Weights of a small GPT-style language model, trained from scratch on English Wikipedia: width 64, untied embeddings.
Each number is 500 + 25 x the weight over its row's rms, rounded and kept within 0 to 999. Layers, rows and columns count from 0. Numbers have three digits each. The size before them is the row's rms in percent of the matrix's.

# layer 8 attention query, 64x64, rms 0.177, rows 0-63, columns 0-63
070:475503531522513484528481482481509516485505506498485496461487466539494573541498499506495518470496527527505496529499502484483477558512548471531472520508559481522481473484524480518494550514511497
089:499476533515508453510520505489537481491509537537515543502500444553528521499493488537509505497493530515572482512519464508467478483490513475509504516543549510531492460485495493506484506516489512
090:551463512504505466554484496498491543496528448457507481490508503523499475498507506494523500513494519482488483476478540518446512525491515469545490513529459492496501528473508550493545500500495536
075:464539461472474491445457497519508489527505479487505486495514550515514487464485513494480515528490495539470522472528498478499510494472533473520501442516495457497544515492516492514480486457460509
064:517496461484534484504435484502476475524499492509522505505492562440522527477479543505533501499483482508476511481500544495471529466497526479510525472540476501473484502517490521520462490521476528
082:494446509474504481498552528505495499494495493509458505538501511486532509493518544524550528520496536474485530506511489500518483476486454514506508489570498531492498477492532463458513459487500533
095:536511510544507493445500521479471523469505508505543443486510477552479472523520512513476473497511468533493495496545488492533523541508534513496474490525508477522496518526494480516540501479461478
097:523516481496507450491512499493500515498509499494508519524506531485481444487477528463528516508475527501494483497508483483442497461459491465552500496461455491515534480541496522487491483522530560
090:467539481517513486534540516453544514499500485526507479514524494531514526531471506521524487478504471477491466480485488479488526514471526485511494485547470572508470532507533504535469509509520487
098:523491472477501487471498514478489532487452467535523502486494584478546475488468499493504470477502496495437496529535456486491487516514522477499542526517532497489513514503481473512523510514500477
102:519512530472495463523527500487512484496522512492486493485503544524488471533509521489477477492498496480507481551557500479399489463497489520536486487502495487480479469509483493482485535515535476
111:540521448458478499540465490503508470520523547521501522522496539464495506500478496472531483484506455498527542530492481495482486484506491468531518493461486510459454490513517472499512498526473537
116:559513552508496520488475433492494489484507465490481474528483511518488482509525564513498543515498494521518514500506510511501507471471521515481523527498487457492545541523500538518523510478460492
086:501483488515484475483476512494534496516456468530473526490538541529508462521484506509546521525486490532510497498486510474448510505456515472477515550443486515480518496470537503529534528503493489
101:515478481552515520518508522515462462492495485478544475501498519516506512493545543502476509509528505489529516479484507512469510489506490495543479531488418491505515531486528493455541479514523535
105:496525482478495494514532489496539495508521503453452528508511494557474498497474470484457500475501461486515519509519448520490477500505501502476425513521468493490490543503488508471519495453535496
086:473513535493493464483474539488523472456572527513494482482512465521490499518487482463495508477492502522505470529521475485478492498493542496483498531531505534505464478524506548490500502556511462
073:498505498466511487495468493500476449500490498525510508496507499520533500495556505474514479493523544506491449501478472410518527531468471514529475523477481516513511516515522496479515472531528469
079:523504504541490518521492507464502495493490495539457516479522454530470490517519497490490487436561492492500505514507496530512479440502512482509460531509546517511482536518529470493502520511485456
078:465504490513522504523490510537497524494508521510485552499468525487535503498465490489508497522488481525523499502520579543469488442524508477514513477512499534525468536465518480513492512485485554
077:477514531473494532541502544512498535511503462490484530516504512462507553451460479537532507522518491506536532511548503536455526481527490481464487482492525521487489480473514472502479489498510503
086:511495541444494528534506488524512480529527532492494514495482488466508511469518512513524529482486528450502508522501523520504459526507462493538536497452469494494464513525505566468504480523485516
083:504508467513511481511517491472524468502487504496535508539529530540507488491505504501464456457525467534577511510497475525465505500475511519514493498487506496491480511485537472511550537541480460
093:503492514485526457513516510523522501530464525486513494528459501513489527478562477510521526544467479476588509487469483508489504467515511505487500501494475546472510480512479529486482490521524486
090:552497474509507494438551501433474520496509505505527470500504529532448459489519487472539471503489501481489506507509488500548502511473553509533506513500516489513506472499475497498530500469523497
100:523479511518502431491473458498482447494523502512504481474522481509518501512520478522503498501467523507535508522541559483547511511483501502516474470512470464503492479519506492472550519512456533
098:482539507510479515509507526445492525513485500506509551488538527463529509501480509480438493512518547505497532471526483572487498481493494471494509431496507509520487489487468509496500479509524504
106:506477529518515469475526474505471499518492523485486534540481450518494455471521477498543511520513547531503488470529446515504494489509490509508497525530475527481499519514527520532521516498518570
090:483502497481488520483507493476511524485479481502540564515495514502483478539530497498465533488493533469549521482464509563525480482473508519552500530519473510501550481516506537516508512498524524
107:513510446475489492482469503535490543529513531462496508509496457450511503478504517543495489525493502456515490502487494522458480469519487469538516501509448547482533505527501515469485483474499466
099:488501500509483477466491469461518506494468555562534478532537488503532504522488502498460506514511458515437455496518468465502500485496503505509470499465477490495514473483486473492529538490487472
104:525532460507487474506508505448529520463511504495556461500505532531497492498560513479506511514521536468545502497504506483550523501489481487493535554505504510472472520478528500468473505491474493
041:466521470448556521512523526526478525479508517492481519442504515497545469491504495495507508504470538495519477532484529483494507476485466501476502510500503545509465475519499487506476471533440473
040:487481498481500505501505492538492501564527532506487503539507477559496495506507542537469507501490509467506498536524540498479507525534485457524523493474464485479486546545497549480500521491473518
047:448519520478513513473502477504475496491499520462546526532523560477515509467500503495501459539473489508499530520505497506497516522531453515516472489517533502486520453481489566485489505515463480
054:478520552435534527480496491499501495470487516499467500505507463484520523466470525501478485501518478501516505495538506501547517507495518530463471487536529532514529498479502486512492489504451428
058:482489541431528523526464466494505514469522462516491518487491469482537523488512473520511463492503482528519521479523499517533492494469536510479478530512528509544520497484503473529485490483461451
071:524524450538523504480504528459530514502465498509490505490519513524506442501527513492500459487554518543465490520528494480510478517515534473511517505470504513534489555540527494490534474515505512
069:518479501478533537485492498517481528492494512493531482490517531484519490498467517529473507552513447489520501513470524494447557499487550488502503528526503494507478437528521507526514476479467469
093:523512549498482485520542506508501498530461532442493511523510495483460501482536478469510458547434517495566494532481488502532516508484479523472487486494496509495493505488492498494455502504526497
108:525497491507478481510541501461496497508517505491526477496505460554429501544527502493501466506533469469443489489500472474505525506520453514491490484520512496476455526472485504520491505502550485
126:520534507471458523473499510442490518529494526456471505527513532518464482497525500490477489511525527518472537516524489515489494477544462470475555524519525487491484510488512501485459512515527543
145:502540509476507544503515540501491488496470490482501493460497536515500503464500489526514522483493470481521538513491507528538547478499536499474464519512564509535484516522460512427484491494497489
154:482469487491500499525512497497525536505501546491551446477483457480515524504533516516460533580519488483494472478528530528523499501491492534449495522506527504541477511491500497487488514500482495
149:542516500511524532508489477532491525477493477499511460538463514467494525493476493506529465465501525498456480538515544463503449497518476553490564495514523509472492503472504518484489494487481498
154:525469477497503493483509516455476520508466492545504532479496530486476472503510509520528471479535533489530511457464493522506509473501513527515466480440505469464501491435471505479541522500506494
145:490483536494506505510453496506516509529510507485476434529501483545457517507534504495438507464509523480502503510452517534492513474556513504516462452469469480486522508512488526497492493482504513
159:506512512521472482514498423512504541463460490476493494506513516519515501520517516444484502507491504506459470485502474499494526505461491475475478479487504480507472545508527477490509514425481456
042:474527470480485501506451471505480492498464532476538532435489501455527506484504515483439477502468500511502505504488515523505506519500524534498491450556522487500483470461471486506481519495489523
045:525545505541486505518510479479474508495459462503504488485505464496562474519483535509517558519544484473471449495488460505515503503504480490494532528464488508497506522487508450474489524531490510
044:491514497471525514485490505538513517523491493510482493510458485481555479532451431511484490479465510492523516540468528526491467495502446467485476513517467532494505486539530490533491502509506470
054:522561496549526489483527544491522470501483527507494484506495473502507501523518502469480469480542464545503503529499507450515491502519527526497514533499482486496523555540495486521504543520483540
057:512521481498484481519511534458523479519509510521435479505526448549479498483512491464512520480541473502478472499501483498546429515517501525486521493477536510516506545509473470509489486500490492
065:515483481543467459548532487515519479530500531499486515500484488514451495517554511472529529493483530509491507507523486489507479500521449478536532491490478481499470546514499509474495520495541554
065:496506455501501508481512529456524528532498497509506486478502453510514484546525490495524484479560508490425470484519478487533500490507522482503504510515507523512472540526511468503519455518548524
072:465490502497518539505525522531503512562479525512512480505482482498523517500463488524449486524530474469475507453457503512500523526479485519516494545513474531481443462526497473519501469478503493
097:519527562528467435497547494485479481509484536464479497514491497520456506496530499508528465522457525480549512521499496523540505497509459534483500485530503500501469516479493508499484518516533505
126:516516518518528463490517526487515483501525537510497464492493551557498509529477508532503493507475505507526493560527538508511491536467515552486484520546511520513475465457494493479523532477511495
132:500518525499518497533543491518561483502512485490498468465474506520472498496469510522512517543546481497511530444468486474456536516511493492481513501509505493480453527498514506521538474556525500
133:522470505469497545486516477512515527460515505504488446504472511493499427504521552519488521501499484507456507534486457486542525510532488506467489517477469492531548500499492517533506514475487499
146:511504492496504509467492534486511544524496527496445512527498477486460495472445520543501472524496490530483478471509470496463486536489539509473475517560475494507493517471484498522471517466468528
148:512483478500495467457514486509477486522445533512472525510486503574476473504486461501505513470482484512469492482487487484534523504470497524456520523500502488462503484515484565529481493544485490
146:510511480489493458480481534515449455494505536503526492503461543491520510478514486504493488532524510520481473459469460484522482514521509481510514441552490435517500495494511484486478472501481526
153:487533556500481530495452472465520511493513512545491523473522475500458510496465518491497493515499513503499515507500542513557539471472536481505537461492523499474492517532501535516502483503447501
# layer 8 attention key, 64x64, rms 0.188, rows 0-63, columns 0-63
067:543493464489498479572500476475467495479464506509505502530528493473454500489549504544543510541493522478491498489470509536507493469474508524511523527497484526497485483482496485480445468486518499
067:496496534487477505496507458474503539529500499475472492503523488501473495469506490494440489501462520503469516496502540550486483531544525492447475493524525478521502473531457484497509542553504507
085:442546510434490505455516508520539474473516518501480496483521500489502539488529509485482503496486521523477481500516447479509516534487509517493491491492507490511510511475490538560487477458450484
073:511516488512515485484544573482518464485483516511491515514483510474492471502524505478507442483507508487484451468494463427519514517500483512522482520487483553479488526518504474502525509517513465
058:475511489518497481511478493459518478479472495482459486460484463485481485503510466480480454501529512496486462487519498494506491503523523540464470500533553469466550510539474480538518491470497461
080:516546499514526507522497473511494533451511483546515521484515446498501499464480511523531503473514516528486478487503468487513488542498504488483510504503503523498501535490556498574461537497528534
087:555472509514499496479507496451487479464506486502477494512476506503500449506497524511551514527509492540450489534468531451497518484465509469487504537488539511536490484495490461483512479535477475
097:513514517473468500454478470502487546484556492533497512483514537469522499517500488506497510509513502481466494550546534493472464508502550481502524476509518451510507493480460489521454498470468504
101:495517495524480508461509524468514448482474486484494520503521464500531496536474520526499468534524479497547526485499447462502530512484493505549490464498475491522497519502549465524535520516483467
100:510501447531447483473476528451472479497466493561510534483501543521539463517499491514524481478488530493449479505487501484507522489471522527499536507506499504507548477495503484513537498494512513
105:481507514512497487509555482504538505466488446505479453482477512558518506485524489468483486538493468490504498523527511482445527514535495489482492493520523506470462472475471482546490534498515474
090:515528506502517504529520513494509468507516468477497464490507480456532463471439493498540487527512470485541513489489501494499510539488507478530527461451502469480530490545492475475521511518503444
097:478470518499512523463498470489512492513491514509524492499489553487511489486484514477528542511493551522457504511492472496541520526540488502512520507462468493521477513473524513520570558477466511
082:499522481488532510524537484467536551506546503512481513515511520511506456468505507470556526500469519485499528488476463506486517488473473526474526523491487486449481451464509506514507511464534489
099:503469506521541512500529512482499433529510524462528496470482502502509449500545521507479491514485536541473478508514504527466539484482507521540491480528463496492537518490489539529494515540516505
093:493526494511510505495456457537501539525480492457461541468518492525447463470472484528487542494478500510475499519506507495516529491480485520509436477496508482509504549485526462509521490513512481
069:496509535518489484480539449499466517494474490464477497521479489527498466473477511500490502502502466531517482464494512555499505524496477481467491477469538496514476484542462506455495498532528564
069:419502534518467507494503483509492482554534498541517523508495521518519521539451491482482521504483471531555496531528457502480476518502517530486502479511486510498492530507495512515461499501505539
095:485460505492541514514476507522497536514502493474484484537537474535498494483530517458483480475447504518513523537519541503461476498496510478513504464531494472515535458489507467483550547505500492
072:508530516507452540497518462495490509497505494492465478498505463517485516493523481487493524486483485507524505493544496571495484492465484534435452491507531457499484510480489548513473488501460516
080:498467508477524537518484469481510517499487510513467515482483485474498539496524523490458533480493509479481496456519526560489466478524490480472455499542530469509495501482499534540467529526461527
078:461510509490535479511491492497502540550506543473480515474493494513470566497488465512491506525527497482493526519526525515508524542511480512476513430526484458511519502521478525498510526493485549
094:493492553492503471514475487456472535470481548540464469495501477515476496499486505471473509507525504496491461529497521533456509507485503545472462527549522466542494473488491464508487506507491500
097:511503515479469456509492513522515488526513510540496501492483480477510549495485449485514503474475553463526445473487483450479507515492464551486501511489520525480476503458506518497534488532526523
078:473484481467526544512552482512461473510520511511502494447528509509494488555442499520487502490511492493460525486480540491541509468511485534488493518500490502494479455468498458494495494475473467
105:509531508526507480497480483508519468486508473524493517500489463522522506506502478505535455456501551472529541515533496498549501503505548455517470518518505526510500484554518526489555469517501510
111:476548461506502481527511497480511477560496505500514537482542571485496525438507488489526503476525499541484500516523482471526495481491523483528475523504514477488504508517545469493473491509501532
093:467500459533478517495513480487465459509480480447483523532482491531488508467507513493488482475491525515543526507442498500507482526514468482514515524485438506534541495496508456514528460502504503
095:451504464505490512468551505534442526529511525499548501506516495467501482444560487498479485531442509505549501490511488519501505543505491509511475510519515496512513479497497487506487525495516530
090:498487491475530528479524507507472494509499453456520500476565511491504448512496473543506483517460518461495522487477505517455471474516543487543489498501462517502527508517515494484532497529462483
092:476479496483467485520494510482487513496523523512514477541516451549515489490481495458457494529530504472452439504523476521476491454491490487463494533491452478497524462478497467506507504502524507
086:509527492453530514484523512508497484475525545529505479502472532514480519524529466476505483527478440470523449475494494499537508442465524508491489481500521477526517472510463480527497503536506518
037:508516552523498494492467529520473483506473461485509534457493460497471486481506509499469530467541468479497514530489461490478538494458470511503484491528514454495517441509504508495546513503512475
043:498469519523493534514454534470500448460493542553502518510513501504495539510496479527480447497491496516476524489493491533486532456482476552484497516511533501505514478487531472540502496496517465
046:534493512539511469493543496474492493503482508501457459491515456483458486505518492526524534508525512551484469510504502509468548512510529465529534516501502458468495500508529489516517492518461556
050:491464509505502531562478493495495495533522517469491521495458515484458514524521475507491561509493541466507486505474512484472487535511463466532523531507492484491512479479461542487455510502535496
045:494498482469494543530491518516523498542497496481511533499507519488448503554488479525464530502506484487546485476521493508481457495480508519490483500444498500501480472493470457511444492515558514
060:498508469511493507464489513458539534499515479530498449503528500511474475447502549526498471494506430501472508511522472454485511510477527484531508471494489506518502498514513438520496497505518472
056:491528492509455499454493525507522524512505480487537508548524527499499463496470515476531521522463462511506500492505486504454471504483539522490498491451492512506514461533474512492496503575500458
087:513486518494520489517482472528484482475504486532481516504495518542487552559502505479508548500455523480547505485537505522507497524534489472484523571502495502509473488485501536454478515500469515
094:487517458525491496468499498447478528468500486500496488516483506503523442495496524533523487499516482544439509537490456464514486483470511502556502479451482519497498488491504471512536491540502488
143:503544484446466482506470525474502518538469500478491507504521518472525459537478474468527519483550485491524459494498492516495477485491481525475534520494487467543487513559475518503490467473503500
152:474518491477532550484467523526474543489506501524511504432487534526472491507491454526483485481499516534480474527508504510541509533522499477500480464497526476522500525461521505491440519487487500
136:449457494470476488468508495517545525468481548500544485504543459497474513493500483500489490499503469466550448498493499468488513476514475512458488484535507491516500497500542463482480501490503534
154:501479519484468516481504509495485478448468493554527496483458535489509537491489484508526508498485485462465512524498548522489483483549522503517525520502481539480503546491466513548538502501460505
164:460494475508498476507489501461470441487514492520513494511513567493469466474494483491477553495489510475492524434476478522480517483501536513493500505529506512493483503540484515439473475497509505
157:490508556485538470523483528480494498522494503481503469484464475528490487507510494501482507477501493494472457479456451524496470541521531522537495488467510519458476518561513525492491541499515469
160:504468517504468470481497497540520521486503477460501547541552566510469480504491496466464487501505492518475482507487528506526522491488497503531498507524539481491519523517532506541555518496500458
040:520508522547498505502504517501518454543481526470526481527528472486478496486442501498525515491522471478483481512565443476477487511482521458506490493459533495489529520526466501492487522469500499
034:483486519532511470494489504493480527488508504489532512513467505527518545495502515473542515522471509464498525492486540487502560484459453509468477462527546476525491497501467521514522511462510450
041:443474498530507515479524535454533492480517489527502519491515544477537538494515524529493537507523485518525485506504468513510480488524523570480506485536497494444487529505512502517502479464513477
043:491536453463486514493466496512513522521518495469482544544524545518492503497493504480446483497448501460514514492466522523494505543469523524547530510519531499482532503534504476489485516508505527
055:546501471467523479538444445516514502508525495503494518527519535478476506502493467481494457514471507480483494503467488503491522539472484450548504512508467515470519490497509527501460517529476531
043:498480518505521523495489510553450467489515502515470519448489467482540544506470460483520476470492487519504489478498517526529558491535489510479500481552480518501458502490534504479517483470506492
069:539482475503498508482538490467523524475529503488487472494497534488469445499505525532524450493513457523482530517444475453510485500464527475552501490464489510493484505509476468490510498522513480
102:507515485486489495489543533525512461547495544489480513529512503507493505499484510432482498500508539462519521473514526518509473532540490503491482534501520522527560531525503493516489537516449502
129:491466487491479541552562514518496475501483528466505476497476494521490526508514484504513489518531514519503493498459521463508541476508470514522487482507517506483478516487490501525502491417558526
129:493534538525497527484468477507501496476530508494478512467487538527484512514501515477535498492501447536509548482526474488553468500506510481501463525509545484517474514532446463504483505479474531
150:569485505512470476515483491514482471501506502496467499435495507530485527475500508495502484528489428464519485502507511500483537528475514484450555480488476481484477530536506487482482487502524494
158:504491516491513538480511515484481514457528521517479509504475504494485456528512545511471517563499492459491513501518486512512453502489450519504517521465501446503556523532531531512490479476518519
146:510464528484508520498536479512485510461493498525485511526560483493510471511411527547490512496499521517482518469492489476462467522491510493464532499511492494515473550479481483495494479458506500
148:507470486488517484512492513473513527503487488494525533511499470510455478464493476497492559519495487500486505526491514519559510525534535577483511516529497513499499499488440469536495464501536485
147:504475526475492494488470518528462480523483491460536500503500496529490533463458567529533499467509553498493482493529468463521489508459511508521503467489505469533530484523487504522489460516520507
153:484516507474484533534501509506506509484510486547489494531536473468529512482520524478485485524546494522480482510482499521572499492511545477492535491486515516517431481533528513455526522482511497
# layer 8 attention value, 64x64, rms 0.245, rows 0-42, columns 0-63
080:462499464473454479544539504471506505487484430498504495532480493500501477505511478494488502490469494464513474450516463532507477442490536512543521476492507487470535524506481500499497505522472493
084:496498460501526474515491505512477543517531498546488503451498504523541500490487512468462493500536528463478532502513497492513484476489505496507510454542525478490480542498547525486495454436500511
076:514486525453521476497470539477497508476500514522490496506485460523475489465493523486519526492495461479560532485470556507524483511529509458528496452512527475502496533473506502496558503495513477
085:492483533513519486518456483444485544510506533533513560508505516543495538540485488467538480500509514453509478485447477498505525485502500494490522471503512492495485483477458489504502530519504543
083:488464518530520474455535482519504536520489503493474471479465489471528531558483505488512508502522463479499483518495489485485520473518486522494541526536471519560480498486520476506469477513446515
066:499511476477491504481518503541495471546445535493490486501529505496445516517504509476503497483475512486541455496503523461516491507446452543488525477521460528490500521485531490480498531466480514
090:517544481508534474532505473515508536436497490525529500496508494465532495521483486495511481493461493519501489461497495455522504518482496492477481466434539502466458516542520519514496533522495521
084:491503507530500501495507499559482533489523512517493492500497497490490479476491550486481522507466489426456513479475444467462498478512485455504485496501471536487512510457490496489501460521484452
073:513482536520506525464479459506506503497506497466515482483499475510498513562514469500471488530530462488433522447466480559476505477477492465472478473511540514516515514515519493488486515499501499
084:525550469488520482492492486475502497477495512513494520506478493477455511497526506442501470549516475556506506458523514487505507469526535521495495490493530485491533502570481488524496494507555477
079:512462536485466530466492509509461531500485530487491524554532489480503475523520503502450483531505508503521486457475498492491467557525474534500494483534485542509514479477506524507447508505485475
081:435511502494494483463510516530482501502503479478495536498497517531489496492528499489470504485524508545514495512419521486504483481514540526537497479478482480463503496463495453536457505460522499
075:516525505480491448549459506466514468520492480477545492506526497476499487495433523494549499473529490475455493482519502524478500531483487488474534487501501535508523473481486517511516528542475488
083:460496510500497483467500532495515478533516506532499518506464509521489532516505484487497486479468510518478491506524548501474479543442522468497535466555517521470558479497519489471465500500509541
067:505517482489526538494521442488481548458504451502484528475487554489515515532505491551528527495512479499500486495501453515502499504499504503491538497552496531473497489490514547461485492468491472
087:459533512552491510501485492483550491507452492476516495454522500539476509489501503533540481527516512472537527503485509455522487506496519525505502500488521517467508464542547482509504450509508460
077:504455520506501508527538499506494467486456455526482511501485519518495510554493504462519522539494526535496530523508539538523481494497482502501481520491475524487433465532478467490520484517461484
086:548546496528483494502499538507539501459530497492515496500539483491552501485497524503492529472511472517507522460519454532506531478505512490536505511533520505490495563465500495512488518489463450
092:498484494514505504445469477521487516527491521469467496518477489476471501513525493524450500500502510448487479468466473543519518495488547538527456549499513516482474510498462486469507539476509481
087:591506517517476520500477484473502520519536468510492489535508496454513469495516478511530516484524485497496528475484505482500502479463457503502522482491535482504539522463452530465498472501488477
086:487527455522524555486515521514476504515502477440530477530486487476503544515458546485473509490496550456490483497524517506490482537494503475508505482505468497509501523515485518549547512517499523
081:498501524507536499517534498455482508536483522511489528489502511503551476474507524489545534460523494487492498535548554505500504485455479508527500465536464518472498493511539500515486443496508518
079:492494494503515515486431519512483480483491480527481541484454498477505524488493457444500470488461472498512476499514523474467489525494490523490516498497468486467489428503509494491539484498445512
088:484483515466440499483533486455499500456514480489495532506511497506486515479520537539491495551496526509498487502495493465464473465467497515519474478514559493485495512455541522501498444508487506
070:519491500461510500522461500522502519560532519505498484528500506505510485491466494498508506484546492475510478485482483463486528487475469543512544510570476503484480494515552471487507522547531531
088:486487555502483509486502466494443549522509491534476501492488505509539532536565523526525521519469491474519505489487499492464510488483505534524485478504473533556478529513509495518469515480513483
096:523474450503497480556441476491529515483479506540514509504510477482511501536458530489510525455491524519503512548487520514501472514491506540459486499532479533480513494496531476509456491518523520
090:525516462499460510535519569526518497482517494521438519472466497499532501497508517499522501478529458488483471500495453519473507476469488494527512551483550517522479523510507481486481505507510470
079:527524485537522510476532479485526517527471521519498505466462488510479498532498479574489447527472478458502505479510463506501469486517506507547468467488490514482475448490499499504477530507519508
084:514519514514453514475499543499500478480541487491462463495491540479501483546509524503504506471517487481528515518526493502504463466495494502562521480499535497533450494480507479459510542524549494
093:463488516516490529489480482501518486499534512496497518521470511460470493508512518532501478568537506534478478508472479500477505488525493472516487521511473494508476549482460542493432469510459479
089:498474531518482517502495484550477532516477457497473509480521479478479479512523565540511491465543495458506472456494497494489515454524522520529500506545506496515521496470488508474481477470492533
115:517507519479475511541493526530500499546469503541490490505463496520493482517532503537520480521529497469493502430489469493511535518486490513515504444545509464524496511476498511501553523507493454
129:530488515454526513491492429529534463547488511519539490502528493528531450477508513508556530487480470497504480495505506536482527509494470524508492530501508493491464494512465504482520489544491492
115:502514547478520503489503464504515460556489488546523508491505500483501532499516502511469487509511507496533544501418498446484514475485541488474485474478518500499535485485531505521488453498491484
108:451470495475461495480519522457480512533500451472528565475473517494509518497512498506517485460465486522509493469497472491507498512488511456469508534456542500464492526481476524499508512525491524
114:529517513548491480460509482504539529506523529472520472509487487476470500483497521487520485510533549494489526487492488494497500542543519501451551495475562510498480509515486557538502484505487504
111:468501474500541495430530482518478507515478484495497494495495475506533521474530478458522480520498508499512485465476515471508453473487511518471516529478502516458520513497453494466503496452541457
125:573524469504542480527511533527513477446511492506519503469475501477509505493495489540476523460526487527508508486449545465526465512481481515500500511462491511508503508483491515505535502522544521
121:520477538478537564492471524473464505518548511472502488504516509517492473486512487505508501470493499476510487526533520500506499434525537494480465500509464510457526510512542483486502534482528541
122:547497476497490504496469519511424496548462494500507525518514506497521500535497510515479498514539488487508544533501525500501508538481497501537510525513532531444476500476540524440496489513508505
111:500497465473532500550498450521470495480492476499488482507518490485469494514518519480500513521541534469483501427490483534485518522471523496516500469503560500475510505500474533513500455498472543
111:474495502501510537521466512463499505476501507483458483477540493500482553500501514521529539512432535519458498521473520457501537481519484487500508525454496536512523536537497519506522512523511482
# layer 8 attention output (transposed), 64x64, rms 0.26, rows 0-42, columns 0-63
083:543490485498479529508517479488499531479483553494465494524517505490490481488504536530499506547510485499535504504469468522504462497440504486496503521509435468508482505518525456527439503507473511
093:544476509540510495482501499504482502504488447510503487475461454496498504558552477527499523510488469478517472454488496513430494481479502506528482482506471504487516458465489504493519509519503456
083:507489523494502478521514505483457491509541516465523539539481483529500460567538493521516528477473502530474510534499481455528506512479507506538503549460489520471503487489516500522541477488509513
098:507520488521506493523504436505537518489506500546482514461481513462522483564511483498486487524447512522507539517519521496507468466500455465513472548486513519519486461472505517484478514508486507
083:527478495517497517522471509502483475493454466514506519495526538485539497509488484475521513490506548519492471480538477509438484505488520494510546445520508534499527512477508510556486515496455538
078:501507506501502514444491500509509490482507502507573466489509472504495527500503542523571512513477489477522526464536467541527488498504496524453527477483486469538504508467469480518525514497489522
082:484472501479510497504539499451491530474512500534511413485490495528481494530518480471552495523511539528528499502507524481534464485484498464499489484495498493488428470487490483500502516487481493
089:500478476456471505497508514509505554528489523511480480531542464455497506497513499522488529516493493490481453519496487525425466484526510477501520507448501551509530493498484524470493472501521481
082:521533465474517480517513503497487492515524495530473531523515470471512537519487520520502496495515520509462532516525510522458500488521544451521499466542490481497510481543496484513519532541458439
088:486523499563513522514520484495483536504525504502484447482553531524468487478515486510481495531467517522470553519478500479480509545470506501487456493535513495523507494468517465527531524522513481
090:505546476501482493487476506494519499499571468512502545502512541458491512467492494464527506495530473510497480492513472510456511464498538482479534513501514454536503460499498468490527481494537538
095:478494503527510553497493491496473529515488495491512539487483499530481532511478514518518513539496478492521507539538488456455520552533450468447484548490496498518489513470530522477490478493531495
087:453493487492513474472555471507540492530520504528492474532494486448520505533498502506495487520521495447511479499476495494555469466507510494502525514527506523471544491523521506544506515511460458
086:505455445494519495518513495507472493490500466474504495483452474486542499451508492498493501569506496459507535503519525476535535492464464490498531476502483456543522490490504524538501481509501495
075:486503495519526426481512526509511538476473467482486472493514461477533527485488467461469503482533545500533506468497503500437522495498493499506521501501500460489491470533469481500460524495520524
091:498498486471535497482486531511508530445489497557544473508547494514482542511498480490473507489506453512448513550520510530513473496494511535479504516465545459506508512487485491517487478501469486
074:506486515500525494523450470495471509485505510463502527490544519475492556478456450546521509494516513525490511452525499485523481506490480528527463473490520487518463487487487468513460466471478510
086:484510513468508486531475473507481471534503501490498457572477505511525508505495534474505510513518446465519440516480485495455488490469487547519475507476469515482491513518517507529541513521490521
099:511567490528516513452492510509472517526492500496481507480501502462518453537495524489534486484511498499498548492516431542462489509510502500512472462520515457519526490534483499475543487499503490
086:504453464504502448470490475517543498490505538471464512493496465464473463524497515459476497498485492455500507498475450499434492476506502496489479521476536492476534514508518486540500506508503525
082:545535536462487499484490496501520489490540503492532478469534488456481485547497542492487472504494517470483446498486494524486507521478503509540565497509474491511498550525511531466500495496501466
088:515476492514488475533536503538462463475459515504567477479474454488496531476524428496483532506477462450523492470480511518498464504507473524487509513503516494485487524501501505506488488507496512
077:521493498480502466479548456444504512437494496489473505480492499499521540492527463511549507522496521502477517530480484490526546526513464538458520458514493517500528509466487495513487503509513526
085:472501530493507508522506508515508517506490531517525549527486451497496483514510488522488521551496469478491526515496495453431515510504551525480522532495494473486472430501482502525464492479491516
078:474511482515466463468496518469489474455481518517528489522475498468527485531551496519474487498496485464478494471532512535490505451530515494489503470475491523504544537479537550504458483504486507
087:512504523507505505503477509496478495487494528545477503459491445501545497465426486508531468471496518525492478519520483490409493502481512462531515525480488503497515494518519476484486488517492515
099:483484490493474488485472514476473497497426498503519483496533480479508474487524450488550498516520481445492477456505520513574511458525472483520525543511526480494492506488509481500516497506507505
096:481483520496526436512491509505516499514442471495455469545483500543481472470491505487489504549530500545487520461522481485424484484512504521495513495500481512519499519487509467535510491500497506
089:510497497498492496451468521510479544485463496495515526513498545496487467494522474487485481497506533559510477549512520522507459469461523487516505510525556485551495470506493512487513526537467481
099:515465524523507481508491478517496527468520473472460491566484489520505465525493524506500461513492490540487472454524509512472464532513509511491513544504524466490544493516554519528514515477488528
094:495541488495485511491492526470518511522528472483478558525536542478479474528436478464496516514476466500493529507509543501425503508464480495488502458515493506501506503501485511536503499511514473
087:519494473523500497456502486452496517524493511500504528474490511500506499515474478511462537473521527470498511507532496490404469487515517523496516521508509471497541552501456470507521497478534515
116:504480515540495517481501539511515517507508542496552513516550491484496525533510543487501544492513470476504467550554487452506470519505487492483492534491469494512479481509533496527460510484461516
127:480506471493489513461537508472519541470482476537480467470545548479495527537522490496470487515515504496458493523517532490500516487503480468492478516489518535537492485472492464500444492493469456
111:502510522533476503493518464533495528480474499482473501532507505498505490474482540518502531472510543510478525518474502528551505537497457520503543443508472520515486482529521465553461485493476490
109:502547498537506520477463461504511490497452523494513528497494499524501467507472511482414522489467481521518487470467510504522481473493479510510467550510489533491520462493510489481500501488557499
100:491478460515525492491543508513512445498491499501517507515519497460502511471474473493529467483470481464494564458453538462496524528477463514515481495531444517483507492522526499505518518505506507
109:540565488531493505503471483484509487490479478531510540469520526480491470473514450505496480451506520525500539498490440525498529495488502483543520497518537474509493494475516502520473528481513540
112:484480450468524538486525506486500494484442544522532530512503468447504498462461491472507489506481510463453451503518493533527511490516497476488559486496526482495519483504500486493485482493490525
117:512505541507488474503503492474471543491517524514477482513452516502512478525490500486543503476523507501484486507468484544543503464516506492540463517527549520462511535516510483446501509516452459
118:488466500563516547459521534505518495479453476524533456464478465510471475516538506519494501503498498534495487499493488534457475515470499511504490483508496489534501514556477488486473522524474507
100:507521524494501527448549535536501489508507493519525496473508497460538523495500484477495476475492512505549520507464515489478522557528472496473517551514454506523477482507472521504473451517522493
114:496483446517509472513490448481486499495528523488467508523474458493482473526503462524509490497525463466510469480480461521519507524522477475463470499491499548517479530495480491555503456478516521